python train.py --num_attention_heads=3 --norm_place="pre" --norm_eps=1e-05 --positions="alibi" --qk_norm=false --bias="all" --init_std_qkv=0.0741 --init_std_down=0.0 --warmup_steps=200 --doc_mask=true --max_steps=11088 --dataset="wikipedia_en"
Each number is 200 + 30 x the weight over its row's rms, rounded and kept within 0 to 999. Layers, rows and columns count from 0. The size before them is the row's rms in percent of the matrix's.

# v: layer 6 attention value, 96x64, rms 0.107, rows 43-63, columns 0-63
# o: layer 6 attention output (transposed), 96x64, rms 0.0808, rows 43-63, columns 0-63
# q: layer 6 attention query, 96x64, rms 0.14, rows 64-95, columns 0-63
# k: layer 6 attention key, 96x64, rms 0.137, rows 64-94, columns 0-63
v43,088,197,242,209,122,196,227,170,196,101,236,223,185,194,210,192,211,197,208,216,236,218,212,140,204,194,202,250,201,214,209,172,235,220,139,182,187,189,210,188,194,170,200,231,197,174,207,204,201,242,169,159,281,153,226,191,202,174,210,186,229,199,216,165,224
o43,082,163,212,169,205,173,145,243,232,283,176,189,198,179,132,215,218,191,175,240,169,192,227,218,187,157,178,191,164,169,236,212,225,220,234,212,247,241,227,247,204,197,210,160,211,188,185,176,250,214,255,205,142,198,168,194,188,215,184,174,197,209,179,222,193
v44,091,178,239,214,147,231,208,112,232,190,158,259,195,195,240,221,220,163,193,171,146,188,163,269,207,165,203,174,207,198,204,191,173,186,172,217,185,212,191,206,198,196,209,185,230,220,181,239,238,159,157,188,240,248,196,223,204,224,234,223,170,197,205,251,210
o44,082,231,178,163,181,172,179,222,177,208,204,160,237,225,190,183,197,199,220,257,221,253,234,166,216,221,157,197,216,174,207,250,233,211,242,164,181,200,230,205,171,169,147,222,159,204,245,166,157,204,137,209,180,195,199,256,165,253,202,226,235,178,190,173,226
v45,080,195,244,254,202,238,184,198,140,227,186,220,208,191,235,178,169,236,202,137,228,219,172,183,198,213,185,232,177,177,189,253,206,222,156,210,217,155,191,152,222,160,213,221,188,211,194,212,164,248,158,198,184,213,160,128,236,215,169,188,179,226,232,216,248
o45,075,185,198,149,190,163,179,180,223,156,235,205,197,291,231,177,236,185,126,220,212,176,224,185,205,204,204,156,199,197,239,198,205,206,173,183,179,227,194,242,212,232,212,194,216,215,207,228,208,156,250,209,260,149,223,214,164,226,213,201,191,201,155,155,156
v46,081,207,151,203,214,176,210,220,168,244,237,191,186,232,187,187,207,255,182,227,218,218,186,217,163,241,196,189,219,168,196,220,187,215,193,171,189,173,155,141,132,217,180,135,173,182,216,209,160,195,284,178,233,232,187,177,222,207,188,166,208,271,194,193,210
o46,077,190,219,186,189,244,209,198,165,170,209,221,171,163,221,200,218,214,224,148,198,155,221,180,192,221,165,222,206,212,242,234,239,227,179,194,235,172,210,158,228,187,209,181,185,250,191,212,198,161,162,237,167,173,261,198,271,159,183,261,211,135,186,163,194
v47,084,217,184,204,152,191,220,191,207,181,173,143,207,195,202,214,246,255,192,223,241,231,213,161,193,168,192,153,244,221,211,153,217,199,264,204,168,212,158,237,205,244,161,205,241,216,198,214,214,159,185,192,240,121,195,182,181,168,221,236,237,192,158,195,220
o47,075,217,217,118,158,237,217,165,183,241,180,147,218,183,146,231,158,212,225,219,216,197,176,250,216,226,217,241,146,191,172,203,161,233,154,214,247,223,244,169,190,184,197,203,212,232,236,183,159,202,182,164,162,221,188,213,237,196,209,216,195,188,201,226,234
v48,082,185,205,211,185,203,180,205,159,256,149,170,197,210,239,164,176,180,196,182,243,177,254,221,230,207,212,172,216,239,189,150,235,210,143,193,213,183,194,170,234,175,227,200,192,170,227,227,141,160,217,205,144,237,245,185,151,180,199,193,236,176,194,248,242
o48,070,228,187,201,183,190,206,185,239,158,240,197,230,237,173,199,221,256,132,200,255,221,128,213,186,211,171,215,254,181,195,207,167,218,175,190,192,158,216,254,146,201,232,195,191,160,192,208,206,225,225,155,236,184,182,171,184,229,157,213,196,252,213,207,164
v49,079,237,210,155,157,161,201,243,175,203,179,134,188,221,178,218,191,225,143,222,170,218,205,221,173,159,210,214,224,214,178,242,272,232,211,191,211,175,219,192,211,198,173,149,208,233,232,179,195,158,207,159,166,173,168,222,205,179,224,181,225,222,269,197,248
o49,075,225,207,175,171,179,201,206,192,182,170,228,215,190,176,222,167,201,208,168,218,125,195,211,263,145,196,187,196,184,160,190,175,198,179,203,172,258,205,257,174,177,187,199,157,230,197,286,207,268,181,175,233,192,218,219,179,245,207,223,193,195,180,229,246
v50,088,188,211,231,165,190,235,238,167,182,153,190,192,156,179,173,156,201,178,216,180,240,281,166,155,188,222,201,240,215,186,138,226,204,173,191,180,205,225,215,199,170,220,181,127,188,226,233,166,236,222,140,198,229,180,194,201,218,184,217,200,246,188,162,223
o50,080,208,199,142,218,168,201,198,243,193,191,217,236,181,199,238,203,213,171,197,214,184,249,225,255,222,182,228,170,202,201,211,247,183,180,207,200,194,185,254,170,212,195,216,252,150,195,228,225,214,140,225,166,144,174,144,200,152,199,234,210,163,202,230,129
v51,094,228,185,210,247,165,188,214,248,263,228,182,157,230,176,212,219,220,208,186,171,288,229,204,163,216,162,167,225,194,217,205,219,186,235,220,198,202,199,207,190,226,190,197,142,182,236,171,183,223,207,192,165,211,152,197,169,176,162,268,198,168,206,134,205
o51,078,135,155,196,148,240,235,235,160,161,211,246,196,130,234,155,144,215,219,228,177,149,193,189,185,219,182,213,209,190,167,178,214,207,206,276,182,229,190,189,210,183,209,199,244,254,228,210,204,222,217,191,227,187,203,215,188,198,212,194,196,238,210,238,163
v52,077,208,212,173,199,197,163,174,176,198,238,243,161,159,205,208,152,127,179,187,152,238,235,207,217,213,220,185,209,199,195,238,142,186,161,215,251,234,173,178,255,183,175,161,219,244,210,226,178,250,183,193,185,244,212,241,206,191,223,177,221,225,205,172,151
o52,064,198,208,254,235,235,183,198,220,195,171,169,172,170,245,186,212,209,179,213,191,218,208,169,177,174,191,231,191,156,234,209,229,162,266,218,172,139,187,218,177,227,142,246,160,177,216,209,186,287,177,195,179,198,198,224,194,202,158,157,185,191,234,241,222
v53,070,225,213,163,234,207,162,165,240,201,185,189,195,219,222,191,169,121,151,219,202,204,176,260,222,215,214,208,127,224,227,191,225,229,224,172,223,234,195,185,258,252,197,225,257,188,136,174,211,195,197,159,239,193,181,208,218,210,222,201,178,189,216,235,221
o53,076,220,175,239,190,196,222,190,130,183,166,221,215,126,171,215,167,189,235,171,235,237,226,141,211,168,194,214,261,194,183,215,148,228,217,218,191,260,231,189,201,174,187,194,212,205,192,211,190,228,251,247,149,181,221,198,164,222,180,172,185,218,219,168,231
v54,085,210,220,216,230,250,193,228,178,152,177,194,178,184,265,204,255,206,198,154,139,250,163,178,222,214,152,161,211,155,188,210,238,146,232,203,232,187,240,188,188,198,211,209,225,223,238,184,214,217,176,218,174,136,168,172,212,158,209,195,203,225,163,183,175
o54,082,177,195,154,213,184,172,156,180,206,190,200,179,237,130,157,175,227,195,170,216,209,228,232,212,237,236,141,170,219,210,201,197,223,230,253,220,231,180,184,158,261,213,188,168,212,199,189,239,223,237,228,233,220,209,184,142,205,220,147,158,178,209,238,235
v55,071,226,200,187,234,209,215,209,209,248,233,211,250,246,174,238,163,234,212,200,218,236,196,201,174,161,206,171,185,238,210,127,203,219,244,189,213,240,175,176,210,214,146,160,222,165,206,230,225,197,253,228,201,201,129,210,205,197,186,169,194,190,193,214,282
o55,053,228,224,192,202,175,236,182,167,217,211,196,213,143,216,197,182,192,135,214,183,237,146,190,186,195,154,249,221,212,202,256,198,245,207,193,199,210,203,211,237,179,223,207,200,251,218,213,202,137,140,229,221,203,201,153,226,189,280,196,214,153,191,193,154
v56,076,186,255,183,227,237,172,131,162,130,196,234,191,211,208,243,179,241,168,253,227,154,168,213,222,190,193,192,173,224,201,167,169,161,204,228,229,238,204,166,199,148,199,201,228,216,195,217,198,193,159,251,256,196,218,196,214,228,251,225,222,202,206,203,178
o56,066,250,226,228,232,222,183,206,175,202,181,200,205,229,139,188,204,176,256,162,207,252,219,194,184,127,210,178,158,253,234,227,208,205,217,219,226,238,209,198,151,209,173,179,140,173,203,176,185,196,162,242,191,238,180,161,248,200,194,208,192,186,260,187,177
v57,085,200,190,137,195,190,262,228,177,203,218,168,239,202,168,223,144,189,161,221,245,207,228,192,173,224,181,192,188,228,263,234,236,155,188,186,232,244,204,192,192,176,184,177,218,197,254,226,203,173,147,190,144,228,191,209,185,202,191,226,166,185,201,202,276
o57,083,189,258,223,198,231,227,153,210,256,183,188,164,170,196,143,231,221,210,171,193,208,162,196,227,237,208,172,248,190,174,194,188,188,174,232,171,194,219,246,202,178,190,246,171,173,179,219,182,181,236,194,236,200,177,131,204,186,251,170,198,201,239,264,152
v58,072,194,190,227,197,200,217,204,219,210,198,170,266,240,148,169,115,239,224,196,192,191,158,182,197,171,187,168,163,248,220,198,181,205,212,190,180,212,166,179,190,212,176,172,212,215,203,247,220,171,201,221,185,227,264,162,228,152,234,193,242,178,209,187,123
o58,080,159,207,166,193,222,212,206,169,189,214,220,221,235,228,193,280,230,197,203,210,189,210,190,141,210,211,223,225,231,231,163,143,163,182,158,154,198,228,204,157,203,169,184,210,234,174,211,204,183,188,207,213,199,173,193,224,235,132,229,244,228,134,216,257
v59,083,192,219,178,218,232,169,159,211,196,185,211,223,239,189,199,229,245,231,210,195,180,168,188,190,214,203,159,235,134,248,138,196,185,205,222,216,127,163,176,179,183,235,176,252,215,195,254,252,204,166,225,176,167,209,197,140,233,201,182,169,158,204,178,191
o59,077,214,185,222,189,227,213,260,180,215,205,145,248,214,191,178,199,209,199,194,200,225,148,187,118,219,224,224,153,232,212,234,210,245,164,177,239,257,190,185,169,188,202,209,165,193,199,157,184,186,227,211,235,243,242,206,177,234,193,157,150,179,191,234,161
v60,091,189,134,260,225,200,180,186,230,233,218,193,225,208,205,231,243,176,220,234,201,228,199,219,178,188,204,186,181,213,138,181,201,220,265,188,213,263,218,213,189,264,160,192,190,173,199,180,228,161,240,167,153,155,178,239,168,185,235,218,172,163,176,180,208
o60,082,173,195,126,255,167,253,184,175,181,270,152,187,169,197,247,193,230,179,201,160,223,202,196,247,168,213,258,220,179,199,203,197,173,190,212,217,147,210,180,197,180,243,203,223,183,222,197,206,200,178,183,222,205,141,209,263,168,224,210,205,221,175,180,238
v61,075,141,212,213,204,229,212,200,224,224,251,209,209,220,171,162,206,143,175,222,207,262,217,205,187,212,159,216,221,169,227,223,159,171,180,213,185,183,223,227,235,207,221,104,275,163,200,200,196,176,200,169,210,228,187,179,248,197,206,158,199,161,188,193,169
o61,073,201,227,233,179,177,226,197,148,218,150,264,169,159,207,195,194,252,246,197,170,180,182,161,196,194,191,172,210,211,193,173,257,225,206,159,232,210,194,156,196,170,216,249,115,218,246,228,200,219,219,196,179,221,175,217,146,191,214,231,216,212,191,180,239
v62,076,184,236,210,176,245,162,221,227,204,185,258,231,237,197,194,270,260,214,205,184,170,176,201,202,223,170,207,163,213,205,241,207,220,197,141,211,168,237,199,190,209,225,143,220,183,218,219,236,189,146,177,220,178,249,239,208,200,135,195,167,201,220,217,152
o62,067,205,185,180,164,200,185,229,146,151,196,200,167,240,199,168,219,231,206,153,176,241,196,144,200,242,227,212,194,224,225,220,259,224,159,161,155,234,196,218,180,187,201,206,193,219,160,171,166,210,260,215,218,168,158,215,215,239,230,213,253,168,170,214,242
v63,097,205,245,185,177,213,136,128,220,197,145,203,202,225,205,209,162,225,204,179,167,218,140,197,194,202,221,208,235,132,254,157,165,199,192,160,207,255,177,185,231,212,199,170,208,217,213,193,251,191,194,203,182,171,189,155,200,209,227,209,243,174,196,258,223
o63,085,236,156,218,193,190,229,274,147,227,199,169,234,173,228,139,219,181,185,175,273,235,253,160,193,207,156,173,153,222,191,208,263,201,210,206,210,190,206,185,180,192,201,173,225,200,193,218,164,188,182,251,217,177,245,187,178,198,171,164,188,231,189,218,184
q64,067,184,259,227,283,187,238,216,224,151,235,187,228,235,223,190,226,202,227,184,254,214,206,219,146,202,225,189,189,203,185,204,179,146,197,240,201,194,240,173,179,165,206,171,213,227,220,212,231,234,191,181,134,192,188,209,239,162,156,161,183,156,210,198,232
k64,065,253,186,186,228,227,178,198,256,177,237,209,172,186,222,188,224,260,190,168,159,158,228,171,208,175,200,239,225,204,184,218,234,139,153,173,246,246,186,208,226,163,143,164,271,225,193,194,183,191,190,169,183,211,162,198,184,200,183,224,217,217,191,211,154
q65,057,166,236,177,233,274,215,202,205,217,214,204,198,119,236,191,225,185,228,166,195,133,216,248,201,233,188,201,203,156,238,196,169,237,170,190,193,185,253,208,203,184,192,188,211,222,198,218,186,174,163,175,183,147,196,222,255,223,199,222,265,184,195,158,192
k65,062,204,226,146,204,211,201,190,196,235,180,187,142,234,172,213,211,215,193,213,137,192,188,196,225,158,155,215,216,189,231,202,279,177,176,202,165,224,135,214,255,168,246,209,200,198,222,198,245,203,176,161,173,238,204,205,232,189,223,207,220,224,256,228,250
q66,045,198,179,158,217,247,198,161,229,226,198,205,181,225,126,216,210,256,206,198,163,172,200,186,211,197,185,226,222,171,203,234,259,222,205,236,203,168,188,207,235,225,241,198,201,217,224,219,268,208,195,223,203,178,172,154,187,95,237,191,199,200,205,198,162
k66,065,200,179,260,189,210,218,224,156,204,190,192,247,214,258,185,192,136,241,177,219,184,201,220,119,225,222,203,172,233,151,225,162,246,146,190,196,192,262,213,202,174,191,218,194,179,200,217,227,173,191,218,149,155,196,204,197,227,173,188,178,151,209,196,228
q67,050,190,202,209,205,189,222,198,213,218,171,177,268,140,200,173,178,226,218,254,184,223,179,222,229,209,184,139,205,190,195,160,224,193,176,166,210,255,240,215,198,212,215,176,193,224,206,146,252,214,200,186,241,225,225,223,141,215,161,145,251,259,223,206,205
k67,067,174,179,161,197,259,194,179,257,248,207,194,230,179,204,206,177,131,231,259,265,225,236,202,146,197,191,229,206,241,168,138,182,217,200,166,176,246,243,204,213,208,198,162,184,197,192,203,236,221,174,212,242,234,197,187,208,212,197,201,238,243,204,208,192
q68,067,223,178,174,156,204,153,222,219,250,178,173,181,262,206,229,190,229,208,206,195,189,165,201,187,195,195,160,225,243,228,204,222,203,185,152,208,214,167,200,165,120,173,226,159,158,191,201,206,175,213,205,217,144,177,187,240,183,228,197,216,264,171,152,149
k68,066,213,186,210,208,194,198,221,156,190,162,189,217,167,243,230,128,174,172,235,229,165,154,185,179,219,227,230,235,217,201,187,195,237,264,211,203,247,224,182,218,148,218,228,181,237,173,192,216,184,222,235,199,169,216,232,144,171,194,161,268,207,193,160,226
q69,064,219,205,116,175,176,226,160,171,191,174,219,202,203,121,250,220,217,189,171,158,204,196,166,245,201,205,196,261,160,210,185,253,224,195,187,200,196,177,165,191,195,161,233,227,188,216,175,183,217,207,213,279,172,192,240,203,223,194,193,186,220,176,248,187
k69,068,163,205,184,187,200,203,199,169,185,190,218,234,211,230,228,192,176,213,177,260,220,228,219,199,211,219,181,213,172,168,261,169,271,146,196,161,213,188,238,160,181,176,254,180,193,160,217,231,213,220,216,184,198,247,236,192,254,191,252,183,157,151,243,225
q70,060,184,178,201,190,209,138,177,235,194,188,199,165,169,184,174,215,236,182,211,205,185,225,184,225,165,159,218,208,266,205,199,216,193,194,234,234,169,195,231,216,202,190,174,213,149,144,256,183,178,191,235,164,237,173,133,231,182,244,237,226,230,157,195,141
k70,069,200,204,222,211,190,145,200,164,139,176,151,252,159,224,202,176,152,183,178,219,179,231,205,135,214,181,204,163,178,191,242,192,217,239,219,228,189,212,227,188,184,215,210,238,198,199,215,189,155,233,193,176,176,206,125,251,167,238,161,193,193,226,205,253
q71,060,182,203,150,207,189,181,243,222,180,184,139,215,191,183,219,168,204,161,207,206,206,204,188,234,215,171,161,171,273,230,170,240,183,175,200,213,196,186,194,242,210,147,202,184,215,210,208,260,160,228,151,209,117,172,217,173,201,194,152,215,217,171,153,225
k71,072,202,234,200,223,255,229,222,199,190,185,222,240,176,268,151,240,162,207,249,239,155,171,185,159,215,151,208,214,211,169,198,219,201,211,129,144,214,214,189,160,193,167,208,181,202,182,212,228,137,187,243,192,201,192,219,146,211,213,205,216,179,158,192,203
q72,070,254,207,198,200,191,154,197,255,223,158,198,150,233,193,260,186,182,147,224,179,198,196,187,224,154,161,203,200,157,153,187,197,211,223,208,208,167,165,243,225,283,164,229,219,214,155,244,189,236,192,233,213,231,189,230,164,180,206,205,194,193,199,213,227
k72,066,180,251,233,227,170,157,214,254,193,160,178,196,238,151,234,200,151,167,224,216,272,210,234,213,192,222,141,164,194,244,221,193,186,131,169,203,159,214,204,166,228,208,213,194,160,146,194,196,223,218,215,194,182,164,196,196,179,156,201,180,171,191,190,194
q73,053,276,215,202,244,200,156,172,224,178,251,231,152,220,218,178,212,190,237,163,163,153,191,250,190,213,176,168,217,203,234,232,161,166,226,159,243,218,193,199,195,196,188,194,214,215,236,201,224,253,176,146,193,189,202,169,209,161,178,214,197,164,221,185,138
k73,059,206,199,204,191,204,203,217,187,126,155,232,199,235,194,191,218,227,303,187,235,157,198,147,120,205,182,186,213,219,192,245,199,166,195,227,236,200,166,161,197,207,166,195,194,223,171,216,217,188,156,239,207,189,166,211,226,233,228,221,215,158,181,181,190
q74,062,188,178,231,240,254,214,215,187,195,201,165,241,224,224,190,154,154,195,192,213,225,165,209,128,192,175,239,180,204,209,228,169,218,210,230,182,217,224,230,175,213,191,190,227,265,154,183,177,188,228,252,204,124,178,231,226,220,173,211,156,175,192,249,227
k74,079,209,214,210,185,201,209,177,256,221,219,210,152,182,181,208,219,255,138,183,125,222,175,195,256,211,160,224,222,231,238,222,262,174,205,213,195,263,171,215,214,216,208,214,172,140,146,185,183,215,165,207,198,168,193,196,183,216,169,242,194,222,181,218,168
q75,061,225,199,173,183,204,185,182,183,187,154,211,199,187,206,239,163,226,218,200,211,262,216,146,207,198,222,174,260,180,214,218,144,217,226,175,275,216,171,239,180,160,212,217,189,135,277,175,238,206,217,218,149,162,186,202,226,220,203,227,189,199,173,214,214
k75,059,186,230,189,168,199,198,220,164,178,187,184,230,223,222,159,159,212,183,241,230,168,210,157,221,238,170,182,243,219,266,193,144,218,223,187,234,143,236,198,217,189,144,161,227,259,237,219,193,207,158,224,190,196,216,225,212,196,148,196,156,181,159,177,213
q76,051,171,187,214,194,157,244,239,213,190,195,217,240,237,185,131,213,166,229,245,220,195,212,162,210,245,196,243,241,188,228,167,206,171,212,182,158,199,225,201,186,199,207,160,201,213,172,243,202,172,217,219,196,257,208,180,198,245,218,233,233,129,131,215,224
k76,056,193,180,153,200,180,183,190,223,205,223,191,220,154,161,183,206,179,179,182,159,144,260,201,209,215,179,229,251,162,216,241,161,161,224,187,221,231,189,200,192,259,245,156,150,187,258,186,237,188,263,196,210,241,192,216,215,232,205,203,219,156,188,217,229
q77,050,191,218,215,233,186,221,170,188,190,248,182,193,272,236,153,219,222,158,201,238,262,154,210,199,152,174,204,188,225,205,201,191,149,199,208,204,200,148,212,232,242,203,202,193,132,211,201,212,146,191,205,196,233,232,211,193,203,148,190,169,149,183,250,229
k77,058,181,224,233,259,182,214,215,159,207,249,182,185,181,212,148,188,206,187,224,197,212,218,174,201,191,200,201,211,165,197,151,180,203,209,275,278,192,198,188,191,251,195,185,181,147,230,168,143,200,178,187,261,184,180,172,222,212,188,163,171,152,156,172,211
q78,051,251,182,232,201,210,239,175,229,214,196,212,193,144,166,133,217,207,220,200,174,190,146,161,224,206,208,180,258,206,158,199,187,150,208,167,177,212,174,233,257,211,211,182,218,129,183,205,212,153,200,197,249,203,240,171,219,183,161,170,190,231,160,200,218
k78,062,172,179,191,225,219,248,193,240,190,237,213,227,178,261,152,213,152,182,207,215,219,217,158,149,214,192,168,180,181,178,178,143,214,219,246,194,176,272,199,225,196,176,185,182,197,183,211,213,194,208,136,252,192,224,195,228,169,182,189,217,150,173,139,215
q79,062,189,191,209,276,193,197,233,180,188,279,210,247,162,243,191,195,215,135,188,239,214,212,220,205,196,245,183,188,200,138,208,181,194,216,186,187,231,241,234,192,167,177,189,199,156,218,252,208,146,179,134,162,193,208,197,224,205,199,210,175,170,225,227,208
k79,068,220,156,198,245,205,206,244,190,188,264,190,152,189,241,146,241,213,217,193,211,155,194,254,205,154,156,203,229,258,175,228,185,191,242,203,210,191,201,235,255,194,166,178,211,220,215,239,154,185,161,168,214,209,191,187,228,227,217,252,213,225,214,163,213
q80,058,270,224,280,209,191,274,209,200,205,189,209,225,146,231,177,216,205,224,199,184,247,199,214,128,148,220,157,189,194,181,161,180,179,266,199,229,208,210,224,152,228,194,217,191,184,194,180,209,197,229,220,162,169,197,190,172,187,180,213,190,198,188,192,248
k80,074,226,205,179,183,207,199,152,265,219,199,241,190,212,194,168,185,202,199,176,167,191,202,173,235,232,226,189,212,245,258,180,236,166,191,223,187,173,200,201,251,222,142,147,228,189,205,185,219,217,182,185,253,182,199,185,149,150,175,210,174,275,187,168,153
q81,052,171,183,183,243,189,190,225,220,192,239,176,221,175,203,218,156,227,209,171,231,186,214,236,153,185,219,197,146,182,91,229,183,220,192,210,206,201,249,214,208,163,274,194,177,166,193,204,232,164,246,215,172,184,241,198,215,245,194,196,170,187,191,238,205
k81,059,224,180,201,267,229,223,229,217,211,239,175,155,189,155,164,176,243,214,225,151,182,181,208,198,132,156,187,252,182,169,202,153,196,219,241,209,201,221,209,203,204,152,164,182,202,206,230,176,143,175,209,168,170,193,255,196,199,155,223,178,233,234,212,212
q82,057,237,203,196,188,207,230,183,232,188,140,273,235,178,213,212,171,159,218,170,191,230,198,174,189,235,188,204,239,196,257,175,218,151,195,178,230,199,142,162,193,200,213,181,258,172,244,170,212,250,220,249,206,193,214,214,197,156,138,213,221,185,193,206,238
k82,053,194,191,172,202,239,218,174,220,215,211,238,250,193,227,263,194,217,194,171,190,208,227,167,238,230,183,171,161,226,223,145,203,162,163,224,235,162,189,131,168,214,171,225,206,217,237,182,253,251,200,237,164,216,196,212,199,143,187,192,235,186,156,199,238
q83,044,217,211,267,257,175,199,182,210,264,159,169,215,194,190,201,202,192,240,210,243,241,211,230,154,190,177,111,163,202,254,199,194,198,198,225,245,181,221,209,168,198,164,160,208,189,196,156,177,212,201,214,202,195,219,230,194,193,208,169,212,143,211,145,179
k83,054,238,213,165,192,200,196,145,221,205,234,226,194,167,189,189,200,252,199,203,236,211,173,195,228,254,222,224,229,206,274,201,239,187,185,195,211,201,166,191,220,232,163,153,264,156,193,155,204,215,146,233,234,224,201,185,209,170,163,203,225,227,245,200,139
q84,046,223,135,236,159,209,194,220,210,170,199,162,207,170,164,181,161,150,233,252,136,218,222,238,174,217,134,229,177,190,175,202,225,157,204,242,214,184,176,184,225,218,255,191,199,258,171,172,221,217,197,212,157,231,187,194,160,195,192,202,184,246,200,212,188
k84,058,197,177,232,198,227,193,164,263,206,171,236,239,240,157,250,189,211,228,212,166,218,226,215,177,156,112,198,189,215,210,144,250,163,180,216,175,180,232,243,188,247,242,209,175,201,218,205,183,190,244,214,173,230,201,164,195,158,205,198,191,237,194,181,189
q85,048,185,205,173,214,210,223,177,210,181,162,167,216,198,145,203,247,221,212,206,233,202,252,240,189,221,251,188,181,228,200,164,243,183,187,160,214,222,215,180,142,151,197,229,186,159,211,111,174,164,186,213,190,192,251,237,182,254,180,204,213,210,163,227,170
k85,055,242,201,130,160,177,230,203,147,192,235,175,249,155,238,183,178,196,202,204,215,215,182,204,187,215,206,232,173,233,182,178,227,226,186,202,237,192,214,172,194,172,214,197,244,250,184,136,160,200,229,176,229,217,233,159,186,185,145,203,226,242,218,254,160
q86,045,190,140,235,192,187,200,209,132,195,244,205,251,248,232,167,209,189,176,238,193,205,240,229,231,253,183,206,170,194,230,205,214,208,192,173,183,240,176,217,244,211,151,221,241,242,189,215,193,189,136,171,214,219,180,235,187,198,208,183,163,155,255,237,213
k86,056,216,124,220,212,226,212,229,144,214,224,235,216,208,203,208,265,214,201,210,244,205,230,196,235,166,127,195,203,204,195,200,216,189,208,183,136,207,157,243,185,187,251,211,192,150,188,245,177,196,196,201,224,216,159,160,219,269,199,193,200,174,162,193,178
q87,052,232,229,195,144,188,207,208,144,217,228,174,243,290,219,178,222,211,189,204,214,141,177,209,215,145,241,190,171,195,181,205,166,179,240,187,186,245,226,205,195,207,242,192,183,249,200,251,201,224,200,124,182,213,219,227,177,198,206,222,179,204,181,222,241
k87,067,234,220,225,153,174,197,189,214,169,170,152,166,227,157,223,208,218,225,211,134,208,206,149,287,155,232,170,251,198,173,162,229,182,201,206,194,171,145,210,216,263,213,157,212,190,221,210,230,186,194,226,205,241,203,224,199,220,233,201,206,229,189,218,183
q88,067,234,205,179,211,217,193,210,188,242,169,200,227,219,219,184,221,181,186,225,196,179,234,179,212,208,243,206,228,127,199,195,132,218,279,142,173,252,203,207,150,167,174,174,183,196,189,186,178,243,187,213,189,254,203,209,221,192,221,237,163,138,227,218,231
k88,064,224,182,187,163,204,162,218,201,209,184,187,162,273,160,224,219,224,188,193,184,149,224,176,249,173,224,116,163,243,224,169,187,194,203,187,238,177,184,197,260,236,223,193,211,167,205,182,214,259,255,184,184,212,200,197,186,178,144,191,223,181,178,218,172
q89,056,215,224,189,234,174,184,142,225,179,161,240,200,185,197,198,177,219,167,200,215,194,146,181,213,225,178,274,278,152,204,196,199,203,167,215,172,159,187,170,248,229,219,198,244,191,202,206,208,210,230,272,216,223,223,198,158,162,182,147,189,197,195,162,188
k89,075,166,203,205,234,204,213,206,233,203,230,206,241,215,251,184,242,184,208,211,251,203,226,207,162,221,255,219,161,143,178,150,130,225,145,175,213,212,242,163,189,190,203,200,184,153,188,180,194,226,229,178,159,145,208,221,200,222,218,208,178,161,168,208,254
q90,049,198,234,167,200,176,161,137,170,157,148,208,192,189,197,184,168,199,208,224,209,222,206,161,215,134,205,176,229,288,231,213,199,248,210,211,198,246,192,238,194,185,183,211,186,225,212,200,200,217,147,239,230,188,240,225,165,212,138,201,155,239,195,204,185
k90,056,137,189,224,175,220,180,191,192,191,159,230,285,175,229,169,192,217,193,213,248,219,224,196,162,175,222,175,218,182,244,182,145,197,225,215,174,193,184,208,154,226,211,137,266,213,194,221,227,185,169,170,224,173,201,212,194,201,221,224,196,198,162,235,135
q91,059,228,149,221,245,165,197,187,221,192,230,199,216,213,281,181,209,138,185,255,248,211,203,194,193,226,194,192,202,178,203,212,197,180,222,176,159,223,257,217,247,179,176,155,242,210,232,222,191,176,227,149,155,144,218,170,210,195,223,206,233,205,182,161,172
k91,072,229,178,176,225,169,194,167,172,215,160,216,190,194,227,206,261,260,193,229,159,192,205,235,246,179,161,219,271,180,180,173,214,164,242,197,194,238,225,210,246,228,186,162,192,168,260,193,209,199,227,207,170,210,140,229,192,202,232,230,239,237,193,200,167
q92,048,231,170,217,197,239,164,191,170,217,219,193,195,161,170,191,179,276,182,156,198,224,168,205,240,205,254,157,197,208,119,229,168,226,165,198,227,222,191,229,245,159,248,201,202,177,198,216,235,186,207,150,161,201,153,184,196,194,203,187,148,193,202,171,227
k92,066,174,195,225,226,245,252,259,203,215,255,167,199,194,242,148,214,178,212,238,202,183,197,180,137,184,194,187,224,231,180,194,130,227,220,168,199,168,235,222,227,183,218,174,229,213,209,276,161,215,184,192,214,165,235,188,246,177,199,211,205,185,192,156,225
q93,064,193,182,176,231,183,249,245,160,177,227,134,229,211,208,151,244,171,183,226,270,228,206,209,176,148,243,220,182,170,200,216,188,176,242,207,194,219,250,213,200,167,188,207,177,227,209,257,194,157,183,150,204,220,213,224,222,208,213,219,226,179,218,158,248
k93,073,205,223,161,215,174,222,170,157,162,212,185,186,235,205,145,218,245,168,201,194,185,239,182,250,192,187,208,235,223,189,204,243,151,211,209,189,187,185,201,247,222,152,199,186,169,235,162,197,189,203,188,267,238,230,252,187,173,174,212,244,262,255,177,189
q94,058,189,215,182,225,154,148,192,171,217,230,168,185,243,146,242,217,263,225,239,213,143,176,157,186,195,208,155,232,192,227,146,217,165,205,233,229,185,198,184,179,217,201,252,158,218,202,236,177,189,231,218,221,147,189,243,203,174,225,178,229,237,182,186,195
k94,055,222,220,165,166,157,152,213,218,178,170,221,191,182,220,189,191,189,198,246,237,183,248,196,150,226,268,177,225,167,215,199,205,231,195,179,188,265,205,267,213,180,221,195,207,174,135,180,190,154,189,256,201,187,240,256,197,231,195,208,236,188,189,182,192
q95,053,169,161,203,229,178,150,220,187,196,213,184,255,220,215,207,189,188,181,244,210,235,214,204,164,260,175,195,180,183,215,236,144,192,153,131,197,254,273,204,245,165,214,154,184,203,168,145,213,182,190,189,198,165,215,189,200,239,234,180,170,195,203,191,208